python train.py --n_layer=8 --d_model=192 --n_head=6 --n_kv_head=6 --head_dim=32 --d_mlp=512 --vocab_size=6486 --activation="geglu" --norm="rmsnorm" --norm_place="pre" --norm_eps=1e-06 --positions="rope" --rope_base=500000.0 --rope_fraction=1.0 --qk_norm=false --attn_scale=0.177 --bias="qkv" --tie_embeddings=true --parallel_block=false --init="uniform" --init_std_qkv=0.0376 --init_std_o=0.0376 --init_std_up=0.0376 --init_std_down=0.0 --optimizer="soap_variant" --lr=0.00523 --lr_mult_qkv=0.5 --beta1=0.95 --beta2=0.95 --lr_head=0.00515 --grad_clip=1.0 --warmup_steps=200 --schedule="wsd" --decay_fraction=0.635 --decay_shape="linear" --final_lr_fraction=0.0 --batch_tokens=[16384, 32768, 49152] --seq_len=1024 --doc_mask=false --train_tokens=109000000 --steps=3401 --dataset="wikipedia_en"
Each number is 128 + 32 x the weight over its row's rms, rounded and kept within 0 to 255. Layers, rows and columns count from 0. The size above them is the row's rms in percent of the matrix's.

# layer 5 MLP down, 192x512, rms 0.289, rows 0-53, columns 0-127
size [ 98  95  90 102 102  97 102  87 106  94 102 103 102 100  93 111 103  97 106 104  94  98  99 109  98 103  94  98 105 101  98  99 101  94 105  98 100 102 104 106 104 100  98  99 100  94  96  96 131 108  95  98  98  91]
[[142 140 100 112 154 103 112 137 135 129 146 163  99  91 149  85 168  79 133 169  93 131 157 123 142 167 152 152 145 107 192 113 125 144 117 187 114 162 165  95 130 148 159 111 177 113 142  68  79 159 168 102 152 134  69  90 156 113 143 126 175 175 136 162 133 127 144  88 166 113 108  66 141  92 119  93 132 110 105 116 189 131 172 127 156 159  79 124  85 163 109 117 132  95  94 170 126  66 112 165 112 169 105 122 137 137  87 122 138  81  86  89  88  71 157  97 120 134  65 133  89 139 157 133 124 124 102 138]
 [176 169  95 117 200 164 117 181 102 111  93  96 101 121 139 109 162 143  88 105 137 180 128  72 115 145  92 104 100 173  49 111 124 139  71  99 120 131 119 111 140 156 132 131 130 128 141 171 129 138 106 124 104 145 121 150 183  63 124 113 165 131 199  98 100  99 104 110  80 169 108 130 168 164 129 152 104 179 135 136 126 136 134  48  86 105 100  15 119 121 172 112 166 137  81 101 137 104 120 169 108 139  86  88 130 112 176 120 124 167 141 149 134 162 127 131 128  92 167 169 140 143  39 142 176  64 111 131]
 [136 175 146 122 145 167 106 140 128  96 139 105 153 103  99 135 134 180 190  83 173 105 140 156  84 111 192 105  82 217 146 119 122 214  96 199  90 114 166 111 108 110 115 158 131 126 108 130 185 117 109  90 116 175 200 182 137 121  87  97 148 138 146 113 131  84 167  94 103 134  84 166 134 110 105 111 134 150 182 120 150 130 143 203 137 134 116 130 137 142 150 135  56 104  96  63 111 136  73 128 158 133 154  73  63 155 121  75 152  77 134 111 104 135 115 104 136 127 119  74 155 162 157 126 105 143  93 155]
 [126  93 129 151 129 125 145  74 110  60 127 140  98 123 114 136 127 133 122 145 117 204 111 168 166 136 139  90 178 127 179 149 119 112 102 129 119  75 129 150 203 117 107 155 180 159 156 102  99 174  97  63  94 131 198 111 157 161 167 129 124 121 164 116 141 120 165 161 121 143 127 169  96 156  95 172 102  42 141  99 117 101 143 151  86 140 123 171 151 142 106 175 101 116 113 132  89 117 117  96 151 169 162 131 153 159 142 147  57 132 166 131 129 189 116 144 118 137 157  55 145 145 153 116 167 174  81 161]
 [126 101 135 137 178  86 189 107 111  92 113 183  87 110 101  63 107 145 108 150 151 171 126 135 149 132 157 187 155 139 110 162  94 135 114 147 135 137  90 166 112 129 101 101  88 143 152 100  90 167 121  67 110  79 155 105 156 189 149 136  79  94 181 134 128 161 147 138 170  37  92 178 149 112 122 131 159 155 143 124 136 182 153 106 145 158  92 182  88 141  83 119 187 131  99  79  55 129 151 117 106 140 132 130  53  44 105 142  89  66 168 151 133 116  58 150 172 110 113 120 122 136 107 132  74 154 143  70]
 [136 154 133  82 112 149 165 196 115  99 193 132 103  94 175 101  74 130 159 123 137 188 139 122 193 135 124 138 164 124 129 158 140 144 135 207 117 111 102 114 120 110 126 124 118 100 170 170 124 115  84  86  68 109 105 151 146 143 141 124 127  75 121  96 106 163  98 149  54 123 111 167 125  99 151 118 127 105 119 122 129 172 144 109 164  90 170 135 108 105 139 131  79 153 118 137 153  68 193 142 157  78 113 164 145 186 163 137 174 123 164 113 193 146 107  94 124 101 136 122 155  44 116  94  86  85 158 139]
 [140 136 176  91 116 131 133 161 170 143  97 123 177  69 169  57 134 186 118  80 137 127 161 164 103 108 110 125  77 133 138 104 102  93 148 111 164 133 127  36  58  98 126 156  77 130 150 130  30 145 122 174 135 142  26 204 210 178 125 105 126 101 155 126 101 147 132 143 160 199 128 139 137 128 118 108 182 178 114 113 165  77 161 126 137 135 116  94 116 157 113 149 180 137  50 146 166  93  96 131 111 139 122 131 145 117 115 205 170   2 170 144 108 108 156 142 132 151  99 145 165 103 118 171 132 106 159  87]
 [153 125 156 133 133 203 141 139 163 134 103 124 117 182 125  92 179 130  96 131 130 110 158 122 133 130 146 109 114 120 109 144 122 148 139 150 114 190 110 137 124 204 197 122 136 155 129  76 124 117 155 137 155 155 143 154  99 126 161 126  89 150 134 117 104 129 145 121  97 158  59 121 157  99 110 135 169 135 114 138  98 122 129 207 118 128 158 102  89  62 147 134 196 116  53 101  61  98 106 139 158 145 163 136  92 151  59  94  92 111  67 112 134 106 154 108 200 142 108  93 159  93 171 102  89 139 213  98]
 [ 78 114 174 128 119 101 109 131 123 138 132 121 102 115 148  72 168 146 144 140 106 139 107  95 172 176 125 208  89 138 135 161 111 164  89 120 126  84 117 139  97 124 166 196 148 106 159  34  77  99 177 124 107 145 151 120 135 153 158 142  68 146 155  96 157 184  42 190  87 135 114 145  95 149  91 162 132 107  90 151  95 185 114 161 175  79  77 139  91 159 145 118 119  87 111 110  69 123  97  67 152 190  43  98  93 121 142 188  97 106 116 126 102 156 144 137  88 151 134 106 123 145 114 144 157 104 173  69]
 [150 134 127 134 183 115 140 129 196 197 155  41 127  96 170 112  68 130 128  89 120 119 126 142 131 125 119 164  43 145 106 101 105 150 129  76 152  79  88 110 168 112  71 127 166 140 146 146 147 116 175 174 117 135 116 121 141 134 103 106 120 161 188 138 134  98 108 110 116 121  74 108 150 100 140 124 177 151 135 146 146 124 156 124 157 119 103 134 176  85 212 146 142 119  94 136 137 103 144 135 121 118 135 149 130 134  56 136 141 146 150 168 121 145 118  85 103 154 124 157  81 165 119 215 137 141 202 128]
 [150 248 128 140 163 129 154  73  66 149 103 156 120 143 164 145 143 117 157 127 148 103  65  92 158 138 125 145 147 172  82 176 135 119 102 134 114 132 142 118 132 138 117 130 126  90 126 160 157 115 175 153 114 153 115 159  94 129 154 101 126 155 130 111 136 193 166  92  68 121 127 134 131  92 115  80 101 128 154 104  86 128 141 100 159 144 146  68 206  69  76 117 114 149 174 140 136 140 164 152 160 122 199 156 108 177 105 155 137  98  79  99 143  68 178  45  83 114 122 130 132 110 130 157  90 153 109 116]
 [ 96  80 153 166 146 151 176 128 111 112 130 111 107 196 111 137 121 132 123 107 135  95  84 136 139 103 121 132 101  98  90  81 123 137 135 121 112 185  97 142 109 113 211 151 131 116 116  89  91 130 121 152 136  76  69 147 238 156 151 110 142  58 149  91 124 102  99 135  92 149 114 127 125 101 170 173 130 164 119  45 141 118 163 124 151 132 121  86  84 163  92 148 114 144  67 121 161 157 181 138 141 108 120  87  85 128 130 116 130 138 190 104 156 141 144  43 156 119 142 164 126 176 136 110 100 129  91 173]
 [109  91 122  95 112  96 145 151  83 151 156  84 144 149 135 152 143 126  77 143  82 114 122 111 135 110 108 134 101 123 126 150 130  54  91 115 111 170 120 174 116  99 130  92 132 121 140  97 151 114  54 137 138 140 121 162 156 159  97 113  95  83 171 111 195  88 136 136 161  55 113 110 179 207 102 153 114 148 138 137 151 143 148 109  73  98 128 161 125 161 147 139 149 146  94 131 118 157 175 104  63  94 118 139 147 145  90 156 188 123 134 158 114  77 167 119 122 161  72 163 143 101 115 148  73 118 107 109]
 [ 85 105  91  59 170 121 132  51 173 116 120  79 156  86 131 104 137 155 125 161 112 101 165 199 144 112 135 145  97  81 205  86  62  93 151 139  92 134 156 136 118 179 170 126 160 126 122 116 161 154 141 111 156 131 132  63 137 161 121 165  77 140 167 105  85 140 181 139 148 180  95 161  69  81 124 124 131 156 149  94 103 105  83 148 145 124  91 111 129 146 136 148 131 138 134  81 131 119 121 108 140 123 149 147  97  99  97 161  89  82 126 118 183 124 133 158  89 167 172 188 155 141  89 136 128 197 139 118]
 [156  89 174 133 203 114 162 102 107 118 166 129 114 122 111 101  98 144 129 149 151 141 187 111 123 112 111 165 141 137 212 140 188 115 103  95 112  69 140 111 164  96 133 114 166 134 136  90 214  54 172 156 112 131 206 149 132  73 111 118 102 137 160 136 148 118  50 120  83 110 151 162 151  96 100  70 142 136 122 133 131 149  67 144 150 171 162  92 113 117 123 108 114 173 144  88 126 109 121 142  97 136  53 116 141 109  44 152 138 125  61 146 153  79 138 171 129 110 108 133 125 133  93 127 110  70 147 118]
 [123  84 131 106 136 198 116 154 197 173 156 102 104 122 139 133 136 186 112  78 108 104 110 122 130 175 145  76 151 122 114 145  44  72 124 149  58  92 108  85  95 163  99 102  80 135 103 108 102 137 159 123 110 134 111  86  91 142  98 144 119 152 118  84 174  97 136 146 149 205  97 147 149  81 172 116 148 195 160 193 143  72 125 122 159 117 145 152  57 108 154  94  94 163 113 133 105 126 131 139 115 126 135 115  94 126 120  98  29 179 115 106 156 159  92 227 143  97 154 130 105 130 146 164  67 196 151 118]
 [145 124  96 105  92 163  89 171 157 136 132  48 138 137 151 123 148 159 153 110  99  90 130 166  78 172 124 127 135 140 129 207 157  57 143 162 176 112  87 114 131 143 168 160 116 139 141 159 131  98 140 116 142 173 192 156 135  88 112  93 155  70 154 163  81 121 140 178 105 107 168 154  39 119 132 101  94 154 137 121 128  72 176 162 144 140 162 171 113 137 117 176 113 165  90 172  98 171 183 128 179 173 130 101 123 134  84  58 131 130  95 105 148 143 103  72  77 148 131  80 105 102 119 162 108  98 139 120]
 [116 141 121 115 144 133  82 136  94  95 123 151 103 114 119  92 138 126  98 164 150 215 107 159 100  99  91 147 145  24 175  96 105 139  96 116  90 163  98 158 101 116 120 100  88  96 107 149 136  82 172 161 125 108 120 108  66 135 114 127  65 197 144 130 174 154 131  69 136 143  75 161 123 163 132 109 181 148 104 119 212 109 153 149 108 133  96 133 106  94 158 116 134 120 152 122 165 115 183 146 105 153 146  83 143 141 101  79  64 219 121 206 100 111 142 194 168  71 129 133 142 172 133 147 114 116 107 175]
 [ 86  85 142 116  94 183 114 124  95 131 148 142 137 160 148 161  92 118 126  94 113 119 108 168 143 141 137 139  77  87 129 156 144 124 103  63 148 132 118  89 153  84 145 131 115 145 152 150  59 177 138 174 154 186 119 136  79  48 111 114 141 155 158 100 109 125  77 103 129  72 124 116 147 106  55 132  80 134 114 158 121 108 181  80 117 116  46 115  94  65 219 139 161 168 164  89 138 146 130 172 160 115 102 136 207 145 118 110  76 107 180  91 105 184 163 172 143 133 114 149  89 164 133 131 118 204  68 149]
 [175 171 119 113 129 162 187 158 118 128 159  89  85 141 126 137 105 170 112 134 168 128 101 130 131 172 132 172 171  91 131 125 144  78 118 127 146 121 127 140 133 168  95 116 144  94  55 121 176 160  65 125 151  81 160 172 143  71  83 150  91 100 126 171 180 155 110  86 141 171 120  83 110 129  72  73 114 140 126 154  78 115 157  89 121 150 152  69  59 123 159  96  95 130 143 116 146 174 178 167 155 134 140 134 134 158 124 126 103 126 101 126 119  89 122 181 165  99 112 106 168 134 134 166 120 142 125 200]
 [137 130 148 117 153 113 126 145  69 133 127 127 150 161 102  79 101 121 169  87 159 158 192 192 149 151 140 141 153 164 153  87 102  61 182 161 215  63 190 112  89 189  98 132 142 114 136  96 157 143 113 144 183  97  59 128  70 112 104 139  61 202 110 151 108 203  98 138 126  84 121 128  71 135 109 181 139 112 163 155 127  83 116 148 150 136 128 136  93 195 163 123 120  97 159 127 218 107 127  98 115 143 190  78 129 151  88 169 150  96 177 146 170 160 120 124 101 136  80 142 118 133 117 105  44 104 158  81]
 [ 69 162  63  90 150 167 106 125 164 171 161 138 184 132  90 102 155 129 115 132 161 140 116  94 150 115 127  93 162 168 155 141 147 140 116 115 200  82  48 147 133 109 130 100 129 199 178 170 151  90  57  82 175 149 104 100 139 170 123 170  79 154  76 160  77 157 158 103  88 137 129 168 123 129 160 157 129 116  92 121 133 126 137 123 117  78 144  93 157 110 119  84 129 109 130  71 179  76 133 108 170 124 123 120 126 135 102 112 148 204 164 151 159 108  77 144 139 146  64 149 146  88 147 101 137 150  73 173]
 [105 139 105 167 195 126 127 174 143 140 137 189  99 116 166 140 142 112 127  70 159 110 148 151 179 153 113 109  66 169  79 164 135 110 166 118 148 189 106 168 124 131  39 126 166 168 131 155  86 115 115 102 130 106 143 154  97 113 111 148  87 107  82 123 182 154 136 138 110 145 172 163 166 181  99 163 143  90  70 153  89 119 116 184  89 161 160 171 107 137 143 147 116 150 128  73  83 122 146 102 229 122 146 154 175 123 123 133 148 131 120 138 177 192 126  81 120  96  85 144 130 145 183  89  93 177 168 140]
 [120 121 130  52 127 146 138 158 109 111 151  91  57 146  51  71 147 122 144 121 128 141 128 130 111  91 156 144  98 178  67 121 133 132 153 140 113 137 134 111 126 120  75 170 143 153 139 142 102 105 127 132 100 161 169 104 195 169 112 105 125 148 165 108 118 119  94 136 122 170  96 131 148 109 100 120 145 131 108  75 159  95 125 181 127  89 108 113 120 144 121 150 124 168 174  91 164 124 103 109 181 134 148 170 161 208 102 148 133  39  94 140 168 163 134 106  53 174 131 224 141 131 131 167 152 142 124 123]
 [165 132 147 129 121 138 186 120 137 136 152 108 164  97 180 102 102 138 164 117 161  72 203 197 149 142 137 108 173  75  98 133 146 155 120 145 119  62 178 139  62 139 103 123  78 120 110 179 151 105 125 155 154 102 135 148  99 110 171 110 109 112 149 111 144 100  78  45 133 122 147  95  97 102 152  88 150 101 130 147 113 130 115 118 119 177  85 122 130  93 105 104 178 143  66  95 102 121 115  84 120 157 127 109 131 103 120  86 145 129 181  91 116  65 145 108 140 123  79 117 141 161 175 139 198 179 157 137]
 [103  78 115 153 173 152 115 188 193 136 133 119 122 111 123 107  79 146 123  79 143 160 119  83 107 131  93 163 120 119 123 111  88 108 108 195 127  88 222 142  90 117 135 157  97 123 153 119 115 150 128  98  82 142 114 148  87 116 126 104 143  82 129 141 121  55 114 141 135 147 107 133 170 129 122 141 157 163 162  74 237 157 109 114 139  91 148 151 148 122 112  76 115 138 126 121  92 111 139  89 135 117 124 113  99 103 116 129 165  86 155 124 119 130 131  92 118 131  81  32 165 186 110 171 150 142  94 161]
 [152  71 109 179 101 138 124  84 128 132 146  77 172 112  88 106 129  97 136 150  96  72 125 126 151 133 162 184  57 139 141 123 123 169  75 170 142  93 130 123 106 163 123 162 143 221 143 127 120 180  90 159 123 115 159 151 151  92 163 165 112 156 133  43  98 188  51 180 113 104 133 140 135 171 112 181 177 149  51 123 209  97 119 130 108 148 223 142 149 167 136  75 113 132 144 114 144 120 135 101 136  60  99 165 132  99 179 118 155 170 124 144 153 142  98 130  59 171 153 157 169 155 146 177 165 159 128 104]
 [161 148 137 150 149 111 177 169 136 157 172 102  92 152 163 207 147 135 158 153 144 140 132  85 153 135 142 147 101 122  94 146 115 123 131  99 162 160 103 115 130  58  86 101 163  45  98 140 148  96 108 155 166 185 123 138 159 107 143 132 175 193 101 120 103  93 159 100 127 145 111 173  86 128  88 138 146 147  66  69 175 153 136 134  86 145  66 198 125 146 100 127 152 118  72 173 136 122 109 133 151 121 100 177 139  68  84 137 104 169  82 105 113 143 155 128 123 165 143 110 101 117  83 186 148  82 152 108]
 [179 158 172 140 159 178 105 124  95 126 124 105  85 176 100 160 127 150 128 144 160 179  80  98 135 126 156  73 158 141 163 137 119  55  98 109 135 164 185 152 119 164 139 140  73 162 177  73 232 156 121 105 134  82 178 194 179 111 143 127 126  89 125 132 160 116 199 122 149 148 194  81 151 141  95 124 161 143  94  83 163  64  87 127 108 162 127 131  76  76  98 111 149 140 169 101  77 149 172 156 126 122 117 143 114  94 194 128 127 114 159 111 141  99 130 136 172  92 111  86 171  74  95 147 150 117 111 106]
 [149 151 154 138 175 116 108 137 150  94 101  82 148 144 141  95 167 110 125 154 173  94 170 104  96  87 173 110 130 144  86 123 128 130 108 123 145  85 126 165 112 101 111 190 131 114 126 111 139 161 152  88 100 131  98  93  93 126 151 139 156 158 146  93 101 143 120 132 140 103 156 159 134  63  86 123 176 110 136  79 107 174 129 110 123 212  86 104 173 112  85 118 116 141 141 140 126 117 149 129 164 101  82 168 108 129  85 135 141 108 127 172 104 165 130 209 170 159 135 162 100  66 154 144 114 149 133 134]
 [108 161 131 103 190 148 138 134 126 117 170 148 114 123 119 116 105 139 107 110 112  88 128 139 147 152 137 146  53  83 122 124 113 117 105 153  72 122  65  99 108  97 155 149 128  98 119 170 106 109 160 126 189 134  34  94  74 114 115 104 134 121 124 186  53 153  99 158 124 126 124  90  72 165 139  98 135 124  85 163 184 131 100 135 151 135 116 108 117 120 177 150 134 162 107 117 119  89 164 129  98 101 158 113 114  93 117 123 125 137 174 108 136 155 173 156  95 101 114 120 118 144  86 143 144 206 144 108]
 [126  95 151 118 120 111 177 166 126 115 113 134 156 146 131 138  98 130 147  69  78 142 135  96 133 151 121  89  99  90 143 144 116 135 148 156 140 167 122 122 148 168 123 135  89  79  57 131  61 110 172  93 165 100  98 100  43 165 134  67 120  85 163 153 102 113 190 142 178 169 137 148 132  65 144 107 161 105 179 110 129 133  99 119 169 118 113 135 156 122 122 115 134 107 155 116 192  77  95  64 143 165 155 105 136 164  89 115  70  89 179 133 158  96 109 125 164  69  80 116 117 119 126 120 166 207 181  71]
 [122  78 113  97 151 200 131  96 133 110 126 149 148 145  79 171 137  76  87 139 158  37  92 157  79 186 170 153 131 130 134 123 105 160 151 177 178 221 130 104  51 123 122 150  95 164 172 175 110 125 126 191 113 129 160 150 103 112 163 124  83 169 170 128 125 142 133 120 133 109  89 159  72 154 137 165 127 103 148  83 181 189  74 131 100 132 136 139 102 162  98  84 123 151 114 111 145  73 153  99 109 157 122 114  66 175 130 113 154  37  88 155 115  99  94  93 143 130  87  64 115 120 176 107 126 170 152  72]
 [124 155 149 108 144  77  95 120 194  70 165 100 123 139 135 137 134  63 120  85 118 102 109 139 129 122 148  69 128  69 136 186 123 124 117 109 156 131 144 149 153 113  93 125 149  54 167 133 136 155 113 104 149 161  91 100 122 114 154 142 171 148  76 125 181 141 201 152 149 129 103 131 176  91 109 133 108 157 142 107 104  65 109 135 136 196  91 161 179 139  99 226 128  99 145  98 155 100 136 115  82 185  59 166 162  83  72  95  81 175 135 107 170 128 116 131 124 121 147 118 186 165 101  93 123 139  86 104]
 [171 125 113 141 149 141 142 109 122 158 107 117 147 159 114 103  96 111 133 186 177 175 146  90  84  55 110 104 210 114  79 144 141 113 109 118 150  94  90 121 112  81 165 165 106  87 126 215  79 111 129 109 135 153 144 139 142 151 120 110 174 135 114 110 167 185 124  69  36 104 116 120  88 106 153 133 154 144 177  87 123 118  81  84 156 114 119 133 169 152 148 155 123 142 195 173 182 150 171 161 138 119  88  95 142 125 151 132 117 108 158 158 168 175 131 154 153 134 149  85 114  68  52 139 113 105  97 124]
 [115 154 117 113 107 146  72  77 129 110  71 134 121 122  67  63  87 138 138  94  56 137 185  80 137 174 161 104 132 114 108  57 115 123 113 114 176 106 140 114  75 146 155 142 143  82 113 109  91 162 133 139 111  98 139 113 173 117 154  96 144 132 181 119 101 149 157 110 152 106 128 140 119 151 163 136 149 122 163 157 102 105  88 146 120 122  96 132 110  72 125  74 183  84 118 137 130 135 118 115 116 157 132 127  54  86 137 144 121 114  81 118 137 218 117 103 135 142 128 148 107 136 107 104 137  77 100 122]
 [ 93 118 147 166 180 158 141 123 105 138 131 159 115  98 155 133 170 127 116 116 145 113 105 142 204  82 224 168 131 126 117 107 118 105  90 158 147 120 116 143 135 125 138 176 144 130 161 164 121 147 116 115 167  95  75  88 161 136 161  93 118 125 161 183  92 142  86 133  75 156 185 174 148  34 106 137 111 126 130 145 164 141 120  45 122 148 156  73 104  94 137 152 119  99 153 132 121 160 140  96 177  41 109 188 168 132 119 121 159 129  85  97 106 104 144 111 155 172 153 138  94  96 158 160 166 116 105 157]
 [163  80 113 145 116 140 120 135 164 152 110 126  90 141 158 122 153 107 164  89 156 166  84  65 123 172  91  83 113 138 117  30 115 131 154  98 178 139 161  68 142 205 140 132 116 179 178 173 156 111  60 146 175 113 151 108 125 174 143 128  79 110  72 175 100 130 150 119 139  59 147 144  98 159 155 141 102 130 116  71 181 145 131 150  87 159 130 172 148 127 124 131  98 134  79  89 160  91 140 133  51 193 108 110  87 123 149 119  78 157 165  92  96  64 149 107 124 156 172 147 102 122 145 170 119 127 129 131]
 [110 163 157 100 171  76 125 124 124 116 116 180 117 141 129 169 154  98  84 150 118  86 153  70 149 110 171 151 119 110 156 110 127 116 124 135 167 118 150 112 162 136 105 114 110  68 130 138 157  57 147  86 115 143 164 114 160 109  87 140 124 129 123 142 202 174 102 138 110 149 157 166 118 143 119  97 129 135 140 133 127 130  86 179  91 117 164 142 123 127 132 144 103 186 108 138 111 163 146  44 166  87 136 103 125 118 109 125 132  77  78 100 145  83 132 137 110 137  88 135  80  72 126 150 196 155 101  79]
 [116 145  61 173 135 124 148  82 163 139 182 120 183  91 131  74 142 106 111 168 112 127  94 103 109  90 108 147 109  80 116 110  97 132 133 164 134 169  93 149 105  67 129 121  78 131 104  74 128 149 109  96 114 117 113 114 130 171 143 155 192 173 131 114 119 135 147 110 129 119 175 111 114 149 170 142 174 112 126  87 140 158 125 136 146 123 114 173 138 125 135 130 194  85 174  93 165  91  86 142 187 117 128 143 161 126 156 113 117 166 149 127 194 108 163 149 152  97  34 100 168  83 128 116  99 107 138 162]
 [156 100 111 105 136 162 126 118  70 124 200 121 156 108 173 111  78 111 178  96 141 134  61 131 163 158 143 102 170 171 115 164 122 124 130 117  94 133 104 125 132 113 153 122 114 199  55 113 103  91 149 111  90 109 188 115 188 179  96 165 168 153  65 118 193 112 140 140 122  93 184 155  90 115 102 142 130 174 139 165 122 116 131 182  88 164 156  99  42 167 125 132 172 110 122 139 193 125 154 159  86 148 115 137 186 125 100 133 131 227 170 196 125 138 175  79 145 221 133 148 127  42 108 147 136 130  75  82]
 [165 171 176 143 172 111 134 140 103 100 173 204 151 114 103 112 156 148  46  75  77 180 192 134 162 125  71 150 172 133 148 152 143 109 137 147 172 163  74 184 107 191  58 135 125 100  82 106 123  89 158 107 110 122 131 130 103 148 126 128 121 111 145 114 156 166 141 126 114  74 148 169 111 120 155 130 120  98  95 161 215  79  84 140 121 132 150 130 133  87 148  85 133 117 120 167 136 123 150 133 124 143 171 163 153 172 201 178 121 120 176 138 108  86 143 141  71 114 156 124 160 101  78  54 131 122 177 112]
 [227 133 177 149 181 119 111  73 146  88 129 129  97  81 150 119 118 112 173 207 154 158 189 123 167 124 119 145 101  89 134 108 144 121 117 124  88 174 125  79  77 124  75 233 160 123  98 149  91 121 112  69 104 139 117 150  81 132  70 175 120 122 135 149 114  85 106 127 133 150 101 111 123  94 121 111 108 139 170 114 141  99 123  84 150 137 158 116 128 113 163 109 146 127 121 136 133  98 185 167 153 132 106  95 136 182  72 129 117  75 148 126 164 145 131 158 152 122  81 182 179 129 174  62 109  86 113 116]
 [173 113 124  70 133 109 188 116 155 144 150  84 134 163 117 119 123  81 103 143 246 115  98  93  75 146 134 144 151 151 206  82 152 183 134 170 157 153 123 143 115 160  76 173 160 115  76 128 157 145 119  88 154  95 121 175 135 161 132 175 153 171 109 122 170 174 112 110 189 155 160 127 154  87 110 151  92 125 121 122  87 102  76 116  98 182 115 159 107 132 144 136  72 107 137 160  99 140 149 100 144 153 131 101  59 145 117 208 107 172 197 126 130 169 143 132 114 175 146 138  81 138 140 164 150  95  84 110]
 [144  90 119  79  74 143 127 176 162 106 142 124 148  63 120 178 133 148 153 111 134 124 159 191  51 101  86 199  79 113  78 141 141 168 129 144  60 169 169 121 123 176 108 194 146 123 100 105 132 187 144 129 137  84 147 150 205 113 150  88 117  64 153 168 106  85 159  69 112 119 131 103  95 143 139 196 136  62  90 138 146  92 159  83 182 133 159 109 133  91 114 170 146  93 112 162  89 134 108 145 101 112 136 100  53 134 181 128  84  97 154  96 144 175 119 149 124 122  81  75 106 123 122 130 124 105 105 132]
 [207 138 157 105 118 107 126 205  92 127  79 124 134 139 143 120 117 142 157 133 125 140 118  84 183 183  84  64 166 117 180 173 135 146 146 103 113 133  83 125 143 125 128 134 171 114 152 129 143  86 168  95 110 136 116 134 122 110  90  66 119 118 167  88 114 124 108 160 181 175 119 138 133 160 168 118 109 206 135 129 185  95  81  95  75 118 142 131  71 105 106 112 141 103 168 159 173 137 150 129 152  99 119 103 132 147 113 110 149 156 177 149 119 108 175 142 105 147 165 160 148 147 113  83 116 130 127 142]
 [116  66  89 111 121 103 105 122 135 146 137  93 119 163 155 113 111 174 133 139  78 125 131 151  42 147 178 143  42 113 111 188 157 118 122 120 200 148  97 154  94 149 119 132 132 164  97 157 101 116 171 170  84 117 169  90 151 102 115  98  69 125 114 138 104 112  66  90  93  91  80 182 165 113 156 101 122 150 101 130 140 113 124 100 127 157  89 162 149 177 134 142 108 127  90  95 110 110 123 166 126 168 126 161  89 123 127 125 155 185 157  77 133  68 117 103  89 135 176 114 168 133 106 109 136 209 183 181]
 [149 101 120  97 110 142 128 176 145 157 131 112 125 117 124 116  81 115 169 109 129  66 139 119 129  77 179 155 116  70 167  99  95 105 124 128 117  92 160 135 120 105  82 152 153 145 139 146  66 126  79  89  81 100  95 123 127 119  89  75 116 146  97 128 124 117 148 170 170 136 155 105 153 107  83 104 161 106 101 123  64 108 118 145 102 143 144  91 110 139  91 111 121 151 106 132  95 135 119  83 129 123 138 105  76 133  98 109 122 135 142  57 117 170 113 149 146 145 213 113 114 135 118 131  67 112  97 125]
 [210 166 124 104 117 155 147 149 153 112 166 128 140 101 161 115 159 177 101 177  95  99 130 124 116 199 154  82 110  95 168 147 215  73 182 148 129  84 158 216 149  91 127 124 130 125  71 124 147 109 119 163 136 126  80 117 142 116 118 131 118  86 147 155 100 176 153  60 136 222 150  70 119 122 127 109 194 146 131  54 166 100 121  88  87  79 114  70 144  84 150 154  90 100 123 147 161  91 117 165 137 187 129 139 138 142  71 149 138  73 121 128 141 107 190 117 159 160 133 207 159 131  89 150  97  71 138 100]
 [100 105 112 130 132 151  98 134 115 135 118 115  76 141 109 124 143 178 112 142 125 111 144  93 135 139 148  67 211 141 120 143 160 214 136  59 145  91 105 101  80  98 115 130 100 141 137 143 107 109 124 108 165 150 115 145 201 122 120 181 150  86 131 102 119 116 167 138  73 116 130 155 183 112  90 161 102  91 145  90  98 107 117  70 143 107 152 109 106 150  87 164  94  65 109 129  70 166 157 160 133 162 154 150 124  83 151 146 117 161 125 111  72 105 102 130 134 153 119  70  97 100 118 101 135 107  79 132]
 [137 101 190  76 153 184 138 143  88 102 128 146 115 149 141  97 140 106 182  93 108  73 152 151 122 133 155 115  97 166 140 138 121 116 113 156 147 129  89 139 106 169  96 151  45 118 143  94 163 199 143 193  99 138 113 116  74 157  85 154  98  94 157 142  87  45 171 115  90 164  92 163  87 154 141 134 154 121 173 103 135 184 161  80 132  59 160 110 132 175  73 175 139 122 174 124 139 123 138 161 178 145 129  92 182 107 141 159 162 179 107  88 135 141 159 122 110 148 100 133 122 125 124 103 123 147  95 113]
 [142  75 108 159 122  69 200 129 135 140 170 156 136  92  76 144 133 126 163 110 175 189 108  70 115 139 163 124 107 121 194 146 118 102 148 110  68 153 171 157 173 147  87  49  75 142 168  96 146 162 112 135 114 111  75 130 118 117 114 167 142 149 137 142 175 125 120  88  72 153 118 125 120  91 123 151 122  75  95 190 157 115 170 155  80 129  39 140 130 120 103 101 111 152 140 125 107 108 113 120  73 102 162  82 146 109 195  90 127  84 132 101 149 189 100 141 136 133 114 136  94 122 176  91 138  44 131  71]
 [130 158 148 139 168 167 104 154 100 166 126 148 128 129  60 143 119 140 113  88 133 154  93 134 117 128  98 126 127 109 144 175 144  97 191 147 143 117  43 164 166 157 139 126 116  72  84 174  92 118  98 106 129 111  93 101 182  99  88 165 126  84 108  89 115 138  61 105  98 135 103 121 131 111 131 131 181  99  78 109 146 147 114  51 133  98 125  63 168 130 168  50 169 108 104  82 143 122 104  89  98  64 135 134 141 168 118 119  94 132  99 147 129 146 156 114  98 141 159 152 170  98 152  94 117  71 142 137]
 [155 161 153 167 127 135 194 169 115 123 144 112 113 167  87 119 144 115 142 117 162 143 151 151 171 136 198 129 124 165 124 123 137 155 176 142 146 104 146 148 100  73 173  98 151 131 190 127 135  92 136 132 150 167 104 142 162 123 141 160 133 131  87 137  99  52 165 153 179 113  71 120 139 122 144 133 158  98 185 133 103 143 106 158 167 104 125 181 112 155 141 107 158  44 111 141 130 110 146 164 127 144 108 152 129 104 109 118 113  88 146  43 128 113 173 122  96 130  88 161  81 104 129 118 151 115 135  50]]